From a checkpoint of a small transformer trained on Wikipedia.
Size: 14 layers, width 256, 4 heads of 64 (1 for keys and values), 11.1M parameters.
Training: a variant of Muon for these matrices, 808M tokens, 6165 steps.
Each number is 128 + 24 x the weight over its row's rms, rounded and kept within 0 to 255. Layers, rows and columns count from 0. The size above them is the row's rms in percent of the matrix's.

# layer 2 attention value, 64x256, rms 0.0468, rows 0-26, columns 0-255
size [ 99  95  97 100 100 102 100 100 103  99 104 102 102 103 103 103  93  94 101 104  99 100 101  94  92  94 101]
[[124 170 116 108 127 138 126 107 150 108 125  92 102 131 185 129 134 116  96  83 139  88 158 105 159  95 133 153 133  56 150 137 128  81 143 133  69 146 137 104 100 144 182 123 127 104 118 133 101 110 128 147 155 118 129 147 111 135 119 130 148 144 108 126 136 156 116  82 144  92 104 110 153  79 126 147 128 153 133  97 135 136 121 107 107 144 144 129 128 129 149 159  89 143  98 144 165 139 127 124 119 114 142 105 163 122 111  55 144 136 146 126 126 103 136 133 161  87 133 173 140 108 133 172 169  95  88 103 148 102 121 141 146 161 110 124 129 109 168 111 115 151 131 141 123 177 149 133 116 174 138 151  76 111 136 130 136 112  99 169 127 127 177 120 126 106 134 145 134 131 141 137 102 143 145 140 167 180  99 130  86 132 102  85 106 126 132 131 109 125  93 118 117 139  64 154 123 128 131  93 114 106 105 135  96 122 148 124 131 138 153 153 141 116 155 165 102 130  87 155 146 158 118 132 106  84 144  89 156 124 162 106 162 112 132 126 124 123 138 106 137  77 148 128 163 105 161 154 113 109 115 137 131 148 139 109]
 [175 140 158 151 143 144  91 150 155 142  86  91 163 141 122 114 101 143 141 112 125 128 139 151 141 119  89 128 109 137 109 118 151 101 114 133 130 123 117 145 132 132 110 145 136 131 101 123  65 135 135 154 161 171 121 182 174 128 123  49 150 156 138 134 119 139  53 129 183 150 117 139 123  89 131 102 111  96 127 122 128 103 107 155 167 150 143 143 155 130 108 159  66 124 133 151 129 122 112 149 132 106 182 143 122 116 124 145 117 133  91 160 154 137 113 105 143 166 126 124 139 128 147 102 121  95 106 143 147 141 162 156 132 125  92 159 128 141  79 138 138 133 117 127 160 119 117  76 125 159 116 126 108 146 107 176  73 119  80 146 131 155 134 138 129 108 118 166 131 159 119 110 156 132 137  85 114 109 145 114 123 118 119 125 135 101 131 136 137 171 180  95 138 162 138 111 154 113 136 146 107 117 135 114 132 142 124 182 180 135 114 114 141 123 142 103 112 104 116 122 121 114 142 131  78 154 127 117  97 164 134 141  99 133 121 116 173 149  86 114 119  85 153  99  98 127 156 163 114 151 112 131 128 114 135  85]
 [164 143 171 176 184 125  68 126 117 119  87 132 113 112 140 148  81  96  87 110 143 138 138 167 158 133 162 121 114 155 122 152 133 148 119 137  97 156 107 123 125 120 174 157 114 101 147 151 109  94 113 130 179 123 145 155 145 150  94  85 153 115 146 139 127 145 122 128 112  87  91 136 135 151 109 129  93 147 130 113 138 131 144 104 138 105 122 150 118 135 123 130 124 175 115  83 120 119 111  84 151 123 143 155  73 132 157 135 154  91  97 137 165 142 143 136 166  67 137 143 126 145 100 172  88 141 128 127 124 132 107 128 100 166 130 112 148 113 104 125 141 143  89 113 111 114  96 137 118 108 130 114 109 135 114 102 130 112  85 107 201 120 156 147 148 140 110 116 136 110 115  99 132 189 121 147 108 123 150 127  90 196 126 116  74 151 120 151 142 115 173 125 123 127 124 132  97 147 106 123 124 122 156 114 119 117  95 144 137 137  88 108  96 145 177 117 127 115 186  93 105 116 112 109 151 134 129  89 141 121 109 118 148 121 114 134  99 134 144 133 108 117 153 167  91 123 114 100 134 140  99 129 104 151 138 122]
 [152  92  96 128 155 104 111  94 117 115 163 100  99 131 127 126 124 113 186 107 136 144 100 139 161 117 136 139 125 135 161 127 147 107 133 129 136 100 111 151 168 158 120 162 113 121 131  86 110 122 119 106 112  80  97 129 129 116  71 108 124 145 137 124 136 127 111 107 148 110  92 161 143 132 165 138 159 183  83 125 119 168 113 107  89 144  98 143 133 134 103 130 177 139 111 129 127  85 103 107 130 128 142 121 149 156 126 132 105 132 167 117 159 145 113 177 127 127 161 141 133 134 131 113  92 131 117 142 132 136 129 193 154 140 135 126 191 150 101 139 111 104 135 151 166 145 141 121 119 150 150  97 104 156 146 126 114  88 145 115 145  91 104 161 144  99 183 134 144 148 154 145 121 139 148 112 109 136 115 123 130 125 104 128 122 114 141 165  73  91 103 125  44 162 135  90 117 115 101  95 119 126 171 142 168 116 133 108 107 147 139 147 129 153 107  92 105 121 127 114 143 167 132  91 128 107 112 136 133 123 157 107 152  72 115 154  90 120 134 124 135 155  93 113 174 164 127 157 164 155 112 122 163 119 112 127]
 [142 111 115 116 131 115 136 134 141 123 137 155 134 115 130  91 100 122 130 153 115 144 128 160 116 118 117 135  99 132 135 129 108 132 137 109 100 104 147 149 121 189 129 185 116  80 110 171 117 152 106 122 143 134 125 141  90 175 127 146 116 149 127 111 139  83 134 171 134 134 143  95  92  83 130 138 129 169 174 133 142 164 173  79 113 126 159 100 140  92 159 159 112 125 124 111 154  91 135 172 167 145 131 145 104 133 132 112 114 166  94 116 117 106 146 103  98 125 126 131 108 107 168 110 135 128  56 120 116 157 121 104 133 137 143 135 116 148 130 110 147 156  95 157 140 135 157 136 103 105 126 140 148 152 113 166 175 149 148 121 129 100 128 139 147 149  95 116 117 134 154  67 141 126 142 158  92 105 140 131 159 119  91 137 204 134 116 148 111 164 122 128 125 115 104  95 121  98 125 136 123  92 139 172 144 123 135 142 142 118 103 153 122 166 127 108 188 116 121 126 123 163 142 101 116 123  82  94 141 160 126 125 122 128  92 158  88  93 165 152 120 134 115 139 111 115  97 131 111 183 153  76 107 118 119  98]
 [145 162 111 111 135 134 159 113 114  97 106 129 147 109 143  99 129 138 108 128 125 145 119 106 125 148 178 118 102 113 167 103 128 108 119 122 142 103 135 116 105 143 135 128 124 131 147 147 156 117 126 159  79 135 138 138 118  86 113 121 190 130 131 124 110 164 154 186 134 134 123 131 107 113 107 161 190 129 138 125 135 117 120 129 122 143 132 122 138 103 178 108 126  95 116 101 129 175  90 127 134  97 104 112 151 162 149 163 152 139 129 135 136 172  88 133  53 134 142 114 123 173 127 121 160 104  98 159  74 144  99 174 123 108 207 142 109 165 131 145 153 138 122 119  92 122 120 141 126 180 142  99 113 123 103 154 161 147 116 150 105 155 126 136 126  87 149 117 174 123 105 103 132 166 119 136 170 134 142 120 138 158 123 102 122 163 127 158 126 129 129 154 168 110 117 122 133 135 106 156 127 161 107 138 130  86 123 139  94 115 112 126 160  99 180 145 125 119  97 145 126 172 126 117 140 176  97 112 105 176 105 110 118 131 122 109 114 114  77  98 121 115  95 110 130 127 135 119  97 106  88 145  81  99 136 106]
 [129 146 139 158 170 158  97 111 119 123 120 102 106  96 130 111 153 102 134 129 138  73 156 105 114 132 175 106  94 130 133 136 104 157 135 126  96 131 132 121 103 115 134 162 132 159 106  98 113 111 145  84 152 158  91 177 126 106 107 171 131 168 119 119 132 170 143 152 160  73 156 141 140  89 120 111  96 110 118 134  98  95 183 129 123 168 128 152 138 116 136 112 146 149 101 154 134 118 132 153 132 108 171 103 155 137  96 144 160 102 148 137 117 131 128 116 115  97 142 139  96 140  99 105 150 157 143 123 134  85 124 127 114 114 167 123 191 157  95 145 119 121  63 135 135 107 111 137 145 176  95 126  99 140 113 123 106 138 167 154 149 127 112 157 132 163  90 127 147 105 121 133 130 103 115 141 104  96 129 128 124 135 140 143  81 175 116 142 139 183 139 146  94 153 150  96  99 130 157 123  99 118 119 138 102  99  96  94  91 113 130 163 143 141 107 111 132 175 137 143 152 112 126 129 121 111 176 115 113 160 130 116 138 128 116 167 159 178 106 167 125 126 118 153 120 141 172 121 137 141 117 118 132 157 181 139]
 [ 92 111 117 120 119  89 178 121 134 119 123 121 134 133 139 124 136 134 148 104 133 129 133 128 133 165 150 139 126 145 125 170 130 125 185 172 162 151 112 108 135  98  87 126 111 159 103 134  72 169 111  98 128 128  94 115 137 136 120 153 112 116  65  96 132 128 106 187  97 123  82  96 156 140 105 106 111 140 138 151 112  79 158 119 141 108 181 120 102 147 111 142 166 124  97 125 126 100 166 108 132 126 130 139  77 132 147 166 118 112  83 140 134 112 173 147 118 134 173 172 118 135 118 113 106 126 167 172 120 124 170 171 125 149 152 166 121  94 153 106 151 169 110 176  98 154 117 160 102 162 123 109 109 131 135 145 120 126 148 190 122  96 146 109 155 115 117 168 153 128 105 120 144 146 110 168 115 166 102 119 131 148  95 153 126 146 145  70 101 111 192 132 129  79 106 133 123 120 103 134 110 140 162 126 133 139 172 152 122 130 128 135 131 131 133 121 148 116 130 106  90 117 148 132 103 100 144 159 125  83 137 127 145  90 134 123 121 113  97 129 150  99 128 121 126 138 116 136 129 131 116  92 124 135 146 134]
 [139 147 141  96  81 149 151 104 115 134 125 138 110 141 116 117 143 112 106 172 115 113 153 190 138  98 117 155 161 150 149 126 170 139 118 144 142 128 135 112 144 129 113 159  98 136 132  78 118 106 118 153 143 142 102 100 100  87 114 150 130 112 176 130 148 102 114  82 127 168 106 163 100 116 136 102 100 147 167 146 130 126 109  78 153 153  81 118 102 171 121 158 124  94 126 163 117  87 157 120 127 150 145 112 117 130 148  88 174 132 120 151  91 149 135 132 179 146 164 105 108 107 142 123 123 147  88 174 118 130 142 155 188 101 142 113 131 152 108  88 130 137 101 135 155  96 111 108  88 128 139 119 156 135 123 113 122 167 125 120 101 160 150 103 111 141 115 133 109 116 203 127 138 171 134 132 135 145 114 119 142 135 133 138 113 135 135 119 138 126 125 100 128 180 120 132 102 115 115 138  94 126 119 157 113  89 121 103 119 137 150 117 135 127 135 133 135  92 127 121 110 108 107 151 135 100  93 166 132 137  98  85  95  98 155 123 110  72 109 123 178 117  84 129 117 143 120  72 112 133 104 131  81 144 106 171]
 [114 122 138 155 115 111 110 150 137 125 143 111 111 167 173 138 160 110 139 147 113 143 130 124 137  97 122 131 179 160 132 160 111 110 137 114 115 127 181 161 135 127 108 104 129 158 124 119 127 125  90  74 146 136 170 152 121  61 105 127 161 110  73 120 155 101 181 140 111 132 116  92 143 146 127 135 137 137 166 127 109  90 109 143 131 134 125  77 139 147 141 115 138 109 141 115 118 173 134 124 126 120  84 166 105  70 109 112 139 133 160 103 153 130 117 164 121 163 135 143  90 153  82 120 137  79 106 147 153 147 116 106 198 146 185 122 173 149  94 123 125 144 107 106 150 107 112 126  75 107 165 121 130 136 143 118 114 102 112 174 109 131 135 146 142 149  98 124 179 125  95 112 111 143 115 130 148 167 149  97 135  86 128 124 154 138 109 134 120 123 165  99 144 129 137 153 117 108 141 107 127 112 119 145 113 104 132 181  92 114  95 146  85 111 142 151  84 109 128 137 171 125 130 104 156 105 143 127 127 157 175 125 100 164 128 135 166 148 128 112 116 115 143 101 138  99 123 134 140  98 120  91 137 149 135 118]
 [126 160 123 157 143  91 101 144 156 151 106 127  89 100 126 138 130 130 160 164 124  99 114  92 118  99 161 126 129 114  86 134  94  73 169 106 163 125  95 178  93  97 159 168 147 147 104 102 114 110 134 130 105 121 131 193  89 115 172 130 113 120 158 177 116 124 101 145 130 108 102 120 109 193 137 101 114 140 157 137 117 131  92 101  89 133 114 134 120 112 149 141 103 132 175 118 146 131 129 110 161  94  70 115 154 106 124 113 140 115 135 147 137 116 154 182 134 134 108 171 141 102 141  96  94  89 123 117 134  98 115 116 146 128 115 148 131 104  99 160 124 124 155 140 141 114 140 148 149  89 147 121 126 192 120 115 131 154 104 128 118  92 130 121 117  97 105 167 131 115 160 124 147 125 160 149 158 123 145 100 130 148 138 111  99 109  94 118 150 141 129 152 124  77 122  75 142 132 133 161 125 142 135 115  84 133 110 129 134 150 125 106  84  97 129 144 153 161 110 122 103  90 154 102 142 128 127  94 110 135 120 129 114 148 143 102 110 159 123 182 141 133  95 165 160 156 139 113 116 112 151 148 159 132 126  95]
 [177 150  97 134 141 108 152 123 148 137 140 159 156 105 126 108 149 137 161  98 145 157 131 104 122 144 125 134 148 167 136 118 131 130 126 134 108 128  88 184 121 156 155 124 139 136 135 191 115 140 126 142 182 123  86 167 138 135 141 128 114 118 131 148 142 132 137 147 134 148 149 136 115 107 124 134 150 116 129 148 105  85 116  96 110 128  95 141  93 148 124  87 152 126 167 125  85  89 121 134  77  84 145 136 131  65 153 124 111 146 120  91 159 124 179 115 148  88 131 153 145 185 155 186  84  89 118 116 172 140 123 124 117 179 128 151 108 119 127 103 122 113  95 138  97 113  97 136  90 118 146  59  95 153 138  98 103 131 117 150 156 156 150 106 144 106  88  91 156 122 140 145 141  95 136  84 164 100  71 139 103 121 140 133 148 115 109 133 113 145 118 156 153  84 145  87 146 140 105 106 154 118  90 107 111  77 126 124 155 133 118 127 157 124 152 111 118 104 137 136 154 147 105 141 141 142 131 148 141 121 121 107 145 140 119 122 132  85 140 122 164 135 115 148 114 106 165 156 130 131 124 126 136 113 161 137]
 [139 105 171  97 176 113 141 156 135 189 165 155 136 126 136 136  85 130 152 102 142 123 147 134 110 154 124 128 144 118 150 123 105 144 175 111 142 127 134 157  89 111 128 129  76 122 124 131 119 109 118 150 115 135 152 108 110 121 164 187 133 141 101 140 149 118 117 152 159 183 107 112 100 119 117  89 139 124 123 116 127  93 103 102  98 135 144 138 135  74 128 113 168 123 135 108 131 153 113 128 114 154 129 158 147 119 143 117 132 204 169 141 152  94 144  89 112 130 119 101 144 138 122 189 118 128 128 159 144 119 131 101  96 118 147  63  69 108 100 121 154 139  81 140 106 142 159 146 122 168 149 153 126 123 134 107 128 179 129 159 143 175 125 101 141 102 129 133 145  88 127 118 104 114 101 158  98 102 146 156 154  99 101  83  88 142 144 166 147 123 115 118 142 131 162  66 123 116 125  75 151 102 105  96  99 115 116 125 117 128 141 119 120  82 175 157  97 115  97 134 150 158 124 130 135 153 135 116 136 109 112 127 122  76 122 111 118 133 113 108 127 157 113 118 109 157 123 119 144 142 121 124 126 128 126 106]
 [168 117 144 157 124 124 144 131  76  91 125 140 120 150 140 124 147 115 122 105 166 107 149 171 106 125 118 145  96 130  84 103 105 120 100 122  92 145 145 125 109 168 129 158 109  94 143 136 136 156  99 166  89 131 144 165 153 128 102 138 116 122 135 144 103 101 103 142 125 115 149  96 102 137 136  79 111 143 145  85 138  69  96  93 117 108 172 101 153 163 131 109 164 117 120 106 160 103  95 111 151 162 130 109 149 151 152 140 138 143 127  98 131 100  89 145 149 171 129 136  92  67 119 143 104 112 143 158 160 125 112 120 136 166 109 132 134 156 156 106 146  98 154 136 117 115 125 144 130  94 148 162 120 112 113 134 110 156 209 126  91 136  89 116 173 111 150 117  95 107 116 152 132  99 119 122 153 144 124 103 148  91 130 118  99 169  99 170 123 106 139 109 112 168 113 125 159 127 123 132 104 125 114 149 128  74  98 113 132 171 100 151 127 149 147  86 117 109 154  88 140 150 122 141 136 144  93 146 137 160 138 118  98 126 145  94  95 117 179 107 156 116 135 172 118 128 157 112 138 120 110 117 122 104 138 116]
 [104 136 163  79 126 160 140 122 129 157  90 127 124  89 156  89 121 141 126 138 169 119 169 110 105 119 134 126 117 132 167  72  94 162 144 113 117 145 174 134 142 116 130 135 132 122 126 121 101 123 131 125 133  98 132 111 175 188 133 153  95 126 167 140 127  80 120 151 126 141 135 125 126 102 145 122 163 121 152 144 121 155 148 130 143 161 149 111 145 135 165 159  90 124 146 142 123 141 111 101 127 114 100 133  92 154 130 170 177 128 113 127 122 120 117 134 149 128 122 157 151 128 150 154 116 151 142 119 147 121 124 164 105 108 108  91 110 111 116 128 122  91 159 127 113 131 158  84  71  99 136 134 143 115 125 136  68 108 131 149 109 125  72  94 132 127 118 138 138 111 100 173 156 149 181 114 149 166  92 127 106 166  98 168 134 114  65 151 127  99 142 134 144 155 162 129 149 140 139 150 132  98 172 151 132 112 134 134 130  72 118  99 127 121 138 114 142 161 118 110 156 111 151 156 113 143 106  97 145 168  67 130 143 121 151 146 140 126  75 102 151 137 122 101 116 153 151  92 127  95 116  75 142 153 114 120]
 [119  80 165  95 102 126  71 122 123 129  68 126 143 122 118 135 137 206 128 167 106 157 144 104  91 102 146 115 128 113 148 134 108  86 100 152 120 129  89 105 160 141 131 109  87 122 126 114 145 126 132  91 106 118 143 107 109 122 145 148  73 118  85  91  89  85 117  90 107 105 142 131 194 104 113 131 139 161 121  99 165 134 168 119 157 113 104 149 174 157 117 129 132 114 140 130 160 169 104 178 135 129 135 123 152 164 104 129 124 137 111 138 148 141 113 115 119 149 101  93 111 145 166 122 137 107 119 114 163  79 129 130 104 157 144 132 125 123 139 176 156 127 109 106 129 145 164 138  99 133 175 105 149 152 131 145 162 124  99 140 113 156 126 145  77 129 152 118 161 155 135 131 129 104 168 122  64 128 136 126 102 142 135 119 123 108 115 144 149 154 160 123 137 140 122 100  98 131 127 155 140 114 160  92 137  99 112 156 133 138 108 163 167 128 149 126 111 132 139 112 143 136 132 106  85 126 122  83  87 157 117  96 135 112 138 129 167 126 139 159 123 139 134 129 146  98 117 123 172 163 144 169 134 128 146 115]
 [141 139 120 111 117 126 128 129 122 117 122 104 131 147 138 133  97 163 155 132 130 109 109 163 160 131  93 101 178 165 132 148 110 153 120 180 116 150  86 114 144 130 154 111 125 151 124  85 124 129 103 117 132  98 134 161 131 112 115 118 127 156 111 160 133 140  86 128 172 128 100 120 144 156 111 111 125  65 123 146 129 147 158 186 182 138 168 123  93 168 145 127 126 159 147 151 131 148 145  90 164 103 112 106 148 123 121  99 126 126 133 178 134  89 124 166 133 141 138 117 160 163  91 142 145  75  86 109 162 147 111 109 146  90 134 121 106 103 152 143 146 128 135  89  94 119 125 176  95 131 124 117 123 129 146 167 118 148 149 100 129 143 102 135 143 116 155 159 112 146 140  99 177 102 141 170 121 124 147  98  91 114 130 138 155 155 110  96 139 133 103 129 159 104 125 121 147  88 140 132 149 110  93 145 150  83 166 146 139 138 142 102 120 160 102 132 160 111 191 148 109 120 127 104 155 137 121 186 142 128  87 110 156 116 188 156 137 153 133 149 108 149 100 112 147 128 115 135 110 108 136 113 114  98  84 112]
 [112 166 112 114 131 117 157 150 133 131  92 155 105 115 132 168 127 129 162 128 121  93 178 125 160 124  69  99 116 103 100 121 151 140 124 148 136 147  90 116 152 169 142 110 120 103 125 139  96 114 129 110 102 142 117 109 153  73 128 147 161  94 129 149 168 139 155 127  94 125 127 132 168  77  93 124 120 114 139 127 171 155 113 123 150 169 135 152  95 115 124 161 154 166  96 141  91 129 127 151 121 159 152 129 161 134 101 105 151 122 131  97 158  90 155 108 188 143 160 130 132 102 113 119 141 115 145 126 131 146  99 143 148 137 153 131 126 128 185  89 126 120 153 159 113  93  86 113 116 111 164 141 147 159 123 100 177 140 124 119 145  82 121 130 142 131 160 116 139 146 153 143 104 112 145 134 117 112 106 124 140 149 127  83 145 142 165 134 145 110 126 144 103 131 120 163 120 102 134 152 110 114 147 117 112 123 139 139  94 130 113  95 116 159  81  78  71 185 126 117  89 142 151 145 159 113 175 138 119 152 129  77 133 148 132 119 151 145  85  93 120 123  82 143 165 154 119 127 129 108 120 116 113 150 137  80]
 [103 142  82 129 129 114 145  49 123 165 105 103 135  91 124 139 129 136 118 173  87 124 119 161  64 138  97 126 119 107 147 118 118 100 115 110 149 134 152 162 134 144  91 133 129  83 125 168 133 110 104 155 159 130 100 124 134 107 123 124 133 118 126 137 160 120 136 119 170 165 142 120 162 144 144 112  85 176 151 107 186 152 140 136 105  94 160 117 169 100 135 127 129 138 155 144  81 157 112 111 131 136 140 142 114 128 144  89 141 124 129  98 118 129  99 162 107 154 163 139 115 113  96  98 163 114 189 103 143 128 127 144 149 154 145 157 131 135 177 133 159 126 107 120 113  91 130  92 146 107 123 147 159 154 140 127  88 100 131 131 103 132 103 109 135 116 140 144 120 140 127 164  77 107 104 178 118  49 109 126 148 106 132  87  81  97 115 135 124 144 165  95 161 127 129 138 132 145 122 155 130 164 156 160 103 141 153 157 108 140  99 113 155 105 136 134 143 143 101 150 104 153 144 122  78 136 135 122 137 151 165 165 130  98 141 162 122 143 136 103 122 130 123 152 143 112  92 156 145 147 135 143 131 117 115 132]
 [117  91 111 122 107 156 129 109 136  89 109  87 120  67 124 151 148 153 157 126 121 129 117 108 161 142  97 110 134 121 146 122 112 132 108 139 119 136 118 161 111 142 140  78 162 163  97 125 122 164 120 112 126  88 140 118  99 104 141 138 148 139 138 144 120 129  66 129 130 110 136 124 131 121 136 126 141  80 118 127 165 183 120 122 129 117 113 130 164 124 114 105 188 132  99 121 158  99 137 134 126 155 140 136 127 130 157 127 111 135 128 138 128 143  94 119  83 133 142 142 114 135  93 143 132 123  92 150 131 127 144 124 103 150 100 180 133 105 112 202 133 131  77  92 168 121 119 113 162  90 143 139  90 133 149  88 124 128 143 141 142 182 105 153 139 120 100 133 131 107 113 120  59 150 147 170 144 159 160 128 135 132 107 102 120 153 118 147 130  71 111 111 171 142 108 175  91 101 131 151 113 120 157 130  90 109 137 126 161 120  96 142 149 126 175  93 142 184 101 138  90 157  80 132 157 128 139 128 150 153 135 181 157 151 123 139 122 111  89 111 150 163 135 136 150 156 157 125 102 138 119 140 106 120 102 151]
 [124 113 115 148 119 148 148  76 127 116 146 140 127 140  99 130 119 179 100 174 114 103 164 173 118  96 151 132 138 127  97 110 114 124 119 138 105 117 141 141 111 101 112 116  96 129 105 182 127 160 142 130 116  99 155 180 100  96 112 109 107 156 124 134 154 101 143 154 151 150 141 129 157 120 128 171 100 132  71 141 127 105  84 131 136 131  91  91 111 129 127 158 115 128 114  85 166 142  92 149 124 112 172 137 132 140 189 117 122 167 179 105 155  71 143 130 151 156 168 108 116  97 114 141 147 151 128 119 127 163 118 119 140 113 175 140 130 120 128 161 120 110 113 177 122  98 134 104 104 174 164 116 147 110 109 128 147 124 101 145 116 163 145 130 113  93 146 157 111 107 138  85 173 109 138 122 107 137 141 113 116 143 119 148 158 157 111  93  95 123 128 106  85  96 111 152 129 132 114 116 132 127 124 105 162  95  92 125 130 148 189  77 143 135 166 156 111 167 122 132 112 135 120 150 137 107 146 106 117 117 141 158 115 131  84 148  92 143 137  87 137 158 130 121 107 128 119 109 165 144 141 138 115 165 151 171]
 [127  75 114  97 118 168 114 146 147 183 125 131 121 133 161 149 132 140 142 142 123 122  91  85 141 139 118 101 119 126 150 137 130 114 171  99  89 103 164 127 102 176  81 169 122  85 101 112 159 136 155  65 147 153 136 117 163 112 128 120  75 138 178 118 110 129 119 126 127  85 162 122 138 110 109  85 153 112 135  86 124 122 122 110  89 117 129 101 130 105 119  88 112 138 105 157 177  96 124 112 147 128 124 118 157 131 145 104 106 153 134  73 108 125 107 122 128 105 133 130 146 125 132 120 165 121 120 163 105 119 130 122 120 143 112 122 172 129 124 133 148 136 103 138 147 137 150 130  97 150 132  92  80 138 163 125 172 106 147 112 174 121 104  90 100 147 187 128  89 122 140 106 163 135 122 113  98 183 124 131 118 130 116 125  99 113  99 142 137 150 119 103 135 142 144 144 126 127  93 135 139 125  88 157  99 123 124 187 124 103 128 152 130 138  98 117 115 159 128 153 117 122 151  88 137 160 133 142 118 101 119 148 117 120 111 104 156 128 118 115 165 117 166 179 136 201 102 102 134 158 110 136 165 132 146 149]
 [155 107  98 116  99 144 115 121 133 126 105 149 119 155 122 135 147 167 102 124  78 110  94 147  78 117 146 109  99 155 114 107 111 112 151 102 137 168 112 167 136  93 111 125 140 152 135 167 154 105 160 152 101 106  89 113 128 161 102 136 122 114 126 158 148 100 131 112 134 133 145 123 127 114 124 148 128 157 151 129 121 115 120 129 144 156 123 109 159 134 152 149  99 163 125 133 143 184 165 143 191 120 216 132  98 124 138 120 145  96 100 150 107 166 131 118 109  96 116 162  88  89 146 129 133 110 129 134  95 175 114 123  84 123 104 113 100 131  67 139  89  88 147 131 137 119 116 127 142 160 144 137 159 136 127 116 149  74  91 133 146 135 144 152 121 144 127 127 103 141  94 139 128 126 139 146 135 129 126 179 159 146 102 149  93 177 103 171  95 156 139 131 151 148 136 104 109 157 136 193 113 118  94 103 108 155 119  90 116  85 121 133 110 119 122 101 124 126 166 112 141  92  95 120 150 144 174 172 117  91 129  94 147 114 171 110 142 134 146 129 152 149 143 127 134 111 138 135 111 146 148 151 135 105 132 128]
 [100 124 109 139 160 200 135  79 159  98 107 179 116 115 101 119 118 118 128 152 142 135 129  97 121 145 153 111 159 132 131 138 166 117 134 164 188 134 178 140 135 148 145 113 135 152 107 101 170  99 109 135 164 135 111  95 105  84 136 129 141 137 171 159 134 141 138 118 146  85 157  76 109  87 132 123 115 114 100 143 134 134 125 129 107 117 155 129 112 131  94 148 107  97 160 152 137  97 111 141 128 138 112 164 103 153 126 111  94 132 142 141 106 118 136 114 166 129 132  81 106  86 137 131 131 126  92 102 118 110 141 139 131 144 124 122 136  92 142 159 129 137 188 134 113 136  77 136 102 127 153 130 173 146 110 165  82  91  92 172 117 150 115 118 124 109 129 176 129  99  94 155  96 156 110 155 103 127 124 125  93 132 138  88 133 148 150 139 101 110 123 120 155 135 140 119 144 130 166 116 190 119 122 104 150 134 133 111 152 133 143 134 101 145 134  94 124 113  93 119 104  61 154 178 123 132 127 156 107 161 112  77 132 113 126 157 105  97 134 142  86 127 137 153 108 119 114 138 110 171 119 113 135 112 108 147]
 [117 113 130 140 161 146 151 159 158 141 134 126 166 148 129  94 141 147 142 141 100 105 147 112 134 122 158 128 145  99 130 157 120 122 130 158 139 107 114 167 112 135 139 161 122 102 140  66 117 148 116  95  81 114 165 129 146 102  92 103  69 161 126 158 169 133 130 113 126 136 114 136 170 100 162 132 162 116  94 126 123 176 146 148 115 135 103 126 149 173  92 135 123 108 139 150  99 107 133  96 129 120 130 139 115 168 142 142  85 160 105 132 141 145 156 174 160 120 145 141 105 145 140 146 108 177 117 132 134 154 114 163  99 132 105  82 139 119 108 136 103 134 141 109 131 133 124 151 156 125 117 143  92 138 134  94 115 164 144 106 141 105 140 170 133 158 157 134 167 103 116 104 102 161  75  83  94  93  92 113 147 138 130 114 176 153 128 114 127 142 112 114 189 130 124 143 115 180  83 178 122 154 157 132 105 147 142 132 130 155 150 109 138  77 172 125 125 121 144 143 139 188 122 138  84 130 108  92 147 101 128 127 133 156 149  91 146 137 151 134 132 137 115 156 107 132 129  82 134 117 110  97  95 106 117 109]
 [125 131 122 100 123  89  90 158 148 125 152 111 172 113 167 136 166 119 166 139 145 116 133 112 121 138 129 138 102 113 118 154 132 131 100 109 153 118 127 141 125 167 114 143 113 142 107 109 143 105 103 162 121 123 166 164 165 103 143 123 124 145 155 115 116 126 130 164 132 126 139 122 109 179 128 102 153 116 117 137 112  92 105 136 117 121 119  96 136 107 134 163  82  80  65 154 154 155 121 159  87 152 149 133 121 123 131  74 116 104 130 158 173 104 138 133 111 101 128  90 147  86  98 146 138 138  93  86 120 163 150 137 175 160 114 147 127 122 139 136 168  94 193 161 122 135 102 158 132 133 136  53 169 132  98  86 103 154 154 115  89 150 124 119 136 173 109 139 133 103 149 108 157 139  88 125 159 125 158 137 120 158 125 110 107 156 144 127  78 121 143 134 148 116 109 134 125 124 108 118 103 119 168 111 112 108 128 141 183 162 148 110 100 125 136 120 108 125 106 131 130 160 106 145 170  90 117 112 135 120 148 135 110  81 127 132 122 114 141 153 117 124 143 111 161 123 156 110  99 178 105 139 114 102 154  83]
 [173 119 130  59 144 140 121 142 118 142 133 137 114 183 115 136 138  58 130  75 110 137 196 118 103 121 131 106 103 131 132 133 100 140 121 161  89 152 146 109 140 125 145 153 133 124 147 140 128  74 122 101 112 136 154  91 144  93 105 122 135 114 156 133 151 117 117 135 172 143 128 126 124 136 131 131 129 120 101 110 133 125 100 148 116 124 141 114 125 149 120 136 131 142 120 158 165 101 164  98  79 176 135 117  96 151 148 157  90 140 142 148 123 118  99 149 130 123 115 110 159 185 145 127 145 100 129 116 117 150 151  92  97 115 152 168 178 118 133 109 112 163 119 145 146  91 109 125 133  81 121 100 128 106 131  73 142 131 120 165 146 149 114 166 102 111  92 134 112 157 110 126 106 148 128 129 151 112 152 136 133 150 100 108 138 133 144  98  89 138 151 125 122  85 170 124 134 111 135 106 165 126 122 109 175 149 123 168 104 166 121 155 132 148 130 151 137 133 137 115 182 121 188 149 130 121 163  66 154 115 129 107 141  89 130 127 131  99 152 111 158  84 109 159 148 130 118 103 130 100  96 135 120 107 104  81]]